Weights of a small GPT-style language model, trained from scratch on English Wikipedia.
Size: width 192, 9.66M parameters.
Architecture: rotary positions, untied embeddings.
Training: a variant of Adam for these matrices, 171M tokens, 5228 steps.
Each number is 128 + 32 x the weight over its row's rms, rounded and kept within 0 to 255. Layers, rows and columns count from 0. The size above them is the row's rms in percent of the matrix's.

# layer 17 MLP down (transposed), 768x192, rms 0.0704, rows 380-386, columns 0-95
size [ 98 105 102  93 106 101  98]
[[145 162 124  91 146  98 106  84 108 116 154 125  86 103  92 140 117 188 141 154 118 156 105 188 158  62 166  95 148 139 104 110 150 163 174 161 144 146  89 108 114 104 101  78 164 144 150 140 109  80 137 151  97 153  97 133 153 125 147  58 133 129  98 190 136 121  85 139 182  93 153 132 109 147 128 143 152 165 136 116 107 122  91 130 177 135 140 149 126 117 145 153  81 102 107 151]
 [131 120 110 112  83 157  38 142 136  95 134 178 130 141 134 101 105 112  70 124 143 100 174 149 116 129  97 111  82 136 153 131 122 119  99 117 128 156 120 120 152 160  98  87 107 111 102 112 141 130 137 157 127  86 165 165 139 136 140 108 118  58 135  91 114 167 161 143 159  95 172 163 107 127 137 122 107 115 115 115 133 146 166  67 143 171 129 113 115 119 109 155 128 142 161 137]
 [138 134  69 114 139 198 134 126 107 152 159  60 107  70  98 141 140 171 169 148 132  80 134 140 121 105 104 145 123  64 154 140 128 128 113  70  92 108  86 120 138 175 102 152 118 142 133 157 146 135 137 166 108 162 118 129 120 101 119 125 110 233 134  89  83 111 138 179 158 171 153 125  91  92 137 117 139 168  61 116 140 150  96 163  88 117 172 158 100 150  86 106  93  90 109  97]
 [121 142 140 142 171 143 150  88 134 140 117 121 162 155 138 167 161 121 102 103 203  89 132 126 110 116  86 146 125 164  94 114 128 131 136  76 125 141 167  78 123 107  45 101  66 153  93 109 174  97 153 145 195 148 104 226 134 148  96 112 185 144 114  96 114 113 141 136 181 180 147 142  82 118  81 106 106  85  94  76  95  90 152 162  96 128 147 139 206 139 135  92 115 132 171 182]
 [ 95  74 161 143 114 167  84 110 148  89 141 161 162 137 102 146 137 136 150 161 100 118 168 114 117 119  90 121 113 113 104 148 129 210 139 146  91 125 150 158 195  97 150  24 161 101 132 105  70 115 132 141 133  72  89 160 157 156 108 116 155 110 131 156 137 149 145 178  76 180 134 117 119 154 185  62  96 138 145 121  93 133 115 125 122 161 125 103 169 123 145  93 142 123 144 156]
 [109 159 137 108 143  91 106  96 162 156 139 176  69 138 135 132 102 208  69 124 111 207  83 114 134 150 127 115 104 185 145 111  93 148 107 158 133  87 164  95 179 154 131 128 107 147 125  96 157 112 127  96  65 139  80 104 177 162 138 142 124 143 113 182  62 105 159  69 122 155  89 123  93 113 102 138 133 118 134  87 173 136  89 112 184 151  94 162 137 126 132 133 109 135 147 158]
 [ 93  81 129 158 170 163 126 129  96 110 138 132 191  76 100 158 127 151 121 153 182 160 148 182 129  89 187 141 109 121 149  77 227 154 106 108 123 183 157  99 109 131 114 137  72 167 170 144 141 172 134 142 116 134 114 144 130 164 128 127 161 168 136 173 198 121 158 169  85 117 106  95  97 133 110  63  80 127 134 143 178 134 125 129  91 166 165  72 136 169 143 119 112 199  67 128]]
# layer 17 MLP up, 768x192, rms 0.0803, rows 381-387, columns 0-95
size [102 106  96  96 103  97 101]
[[143  54 136 142 174 124 114 135 185 145  94  98 112 117 137  90 107  93 133  42 126  83 108  98 127 116 122 105  87 111  86 162 121  93 140 108  81 142 108 161 127 111 180 141 117 123 133 112 144 112 134  43 116  93 156 173 175 146  77 174 160 125 127 143 156 104 145  71 110 131 110 121 122 137  58  79 114 103 129 125 115 113 100 151 160 128 109 123 167 128 152 105 105  51 121 124]
 [117 137 142 100 133 137 125 157 114  96 223 167  85 123 133 117 139  99 130  77  86 100  90  87 129  98 111 175 123 171 110 120 152 118 121 141 139 163 136  93 100 138 146 109 110 145  99 110 118  84 116 148 119 102 166 157 144 129 145 121 154  70 135 217 182 112 114  69 114 144  87 131 148  58 137 140 167 104 107  64 145 120  89 161 122 123 121 137 121  83 126 136  95 139 157 100]
 [ 78  96 137 153 122 138 150 139 141 139  88 255 127 115 144 134  88 110 122  66 102 105 100 154 118  71 187 111 105  81 140 124 145  79 102 135  86 138 106 152 130 158 113  86 106 140 151 130 138 145 184 143 110 132 127 105 139 142 128 191 123 128 171 210 166 152 130  74 112 152  96 165 177 119 161 128 123 145 230 104 108 144  31  94 109  85 123 162  75 122 106  77 135 134 166 141]
 [153 119 177 120 102 198 142 112 223 126  93 134 109 165  53  92 102  82 126  90 170 148 162 126  96 104 110 102 131 125 145 166 123  59  96 125  74 166  76 122 146 125 129 184 103 125 114 168 120  76 147 103 132 155 111  79  59 169 142 128 188 132 150 116 111 139  93 144  51 160 141 105 168 165 107 129 151  93 114 181 107 131 137 108 148 128  78 125 118  78 208  52 111 163 147 131]
 [150 134 111 143 146 116 118 103 161 107  97 103 119 127  26 105 153 109  95 157 146 181 203 109 129  61 144 145 107 134 150  99 173 101 150 152 136 109 164 174 158 127 102 117 113 163 172 114 126 124 121 108 184 100 174 106 156 169  63 150 123 137 146 112 155 179 158  67 116 119 129 129 179 123 119 114 171 189 125 153 123  53 172 104 108 130 117 125 125 150 131 133 104 159 142 126]
 [106 173 115 143 146  72  96 142 103  80 128 134  99 101 106 144 131 105 120  94 159 116  94 142  57 115 165 101 154 143 137 135 131 142 105 127 101 111 106 140 115 121  72  93  50 134 148 165  50 182  90 128  78  63 107 113 155 124 155 151  49 141 117 176 161 106 178 133 167 183 115 170 180  96  82 198 110 165 163 157  95 134 161 133 127  73  78  81 111 125 133 126  91 193 113 176]
 [124 153 127 134 151 165 115 128 120 112  91 119 107  85 102  79 157 143 139 139 110 121 127 131 134  96  81 112 178 132 140 125 175 113 161 119 103 123  44 139 123 140 137 120  96 131 168  80 129  96 135  89  63 102 165  81  96 135  76 177 150 206 148 140 103  53 146 120  65 170 127 150 141  96 110 184 120 105 165 163 156  66 139 124 215 115  77 124 149 139 153 142 131 151 123 118]]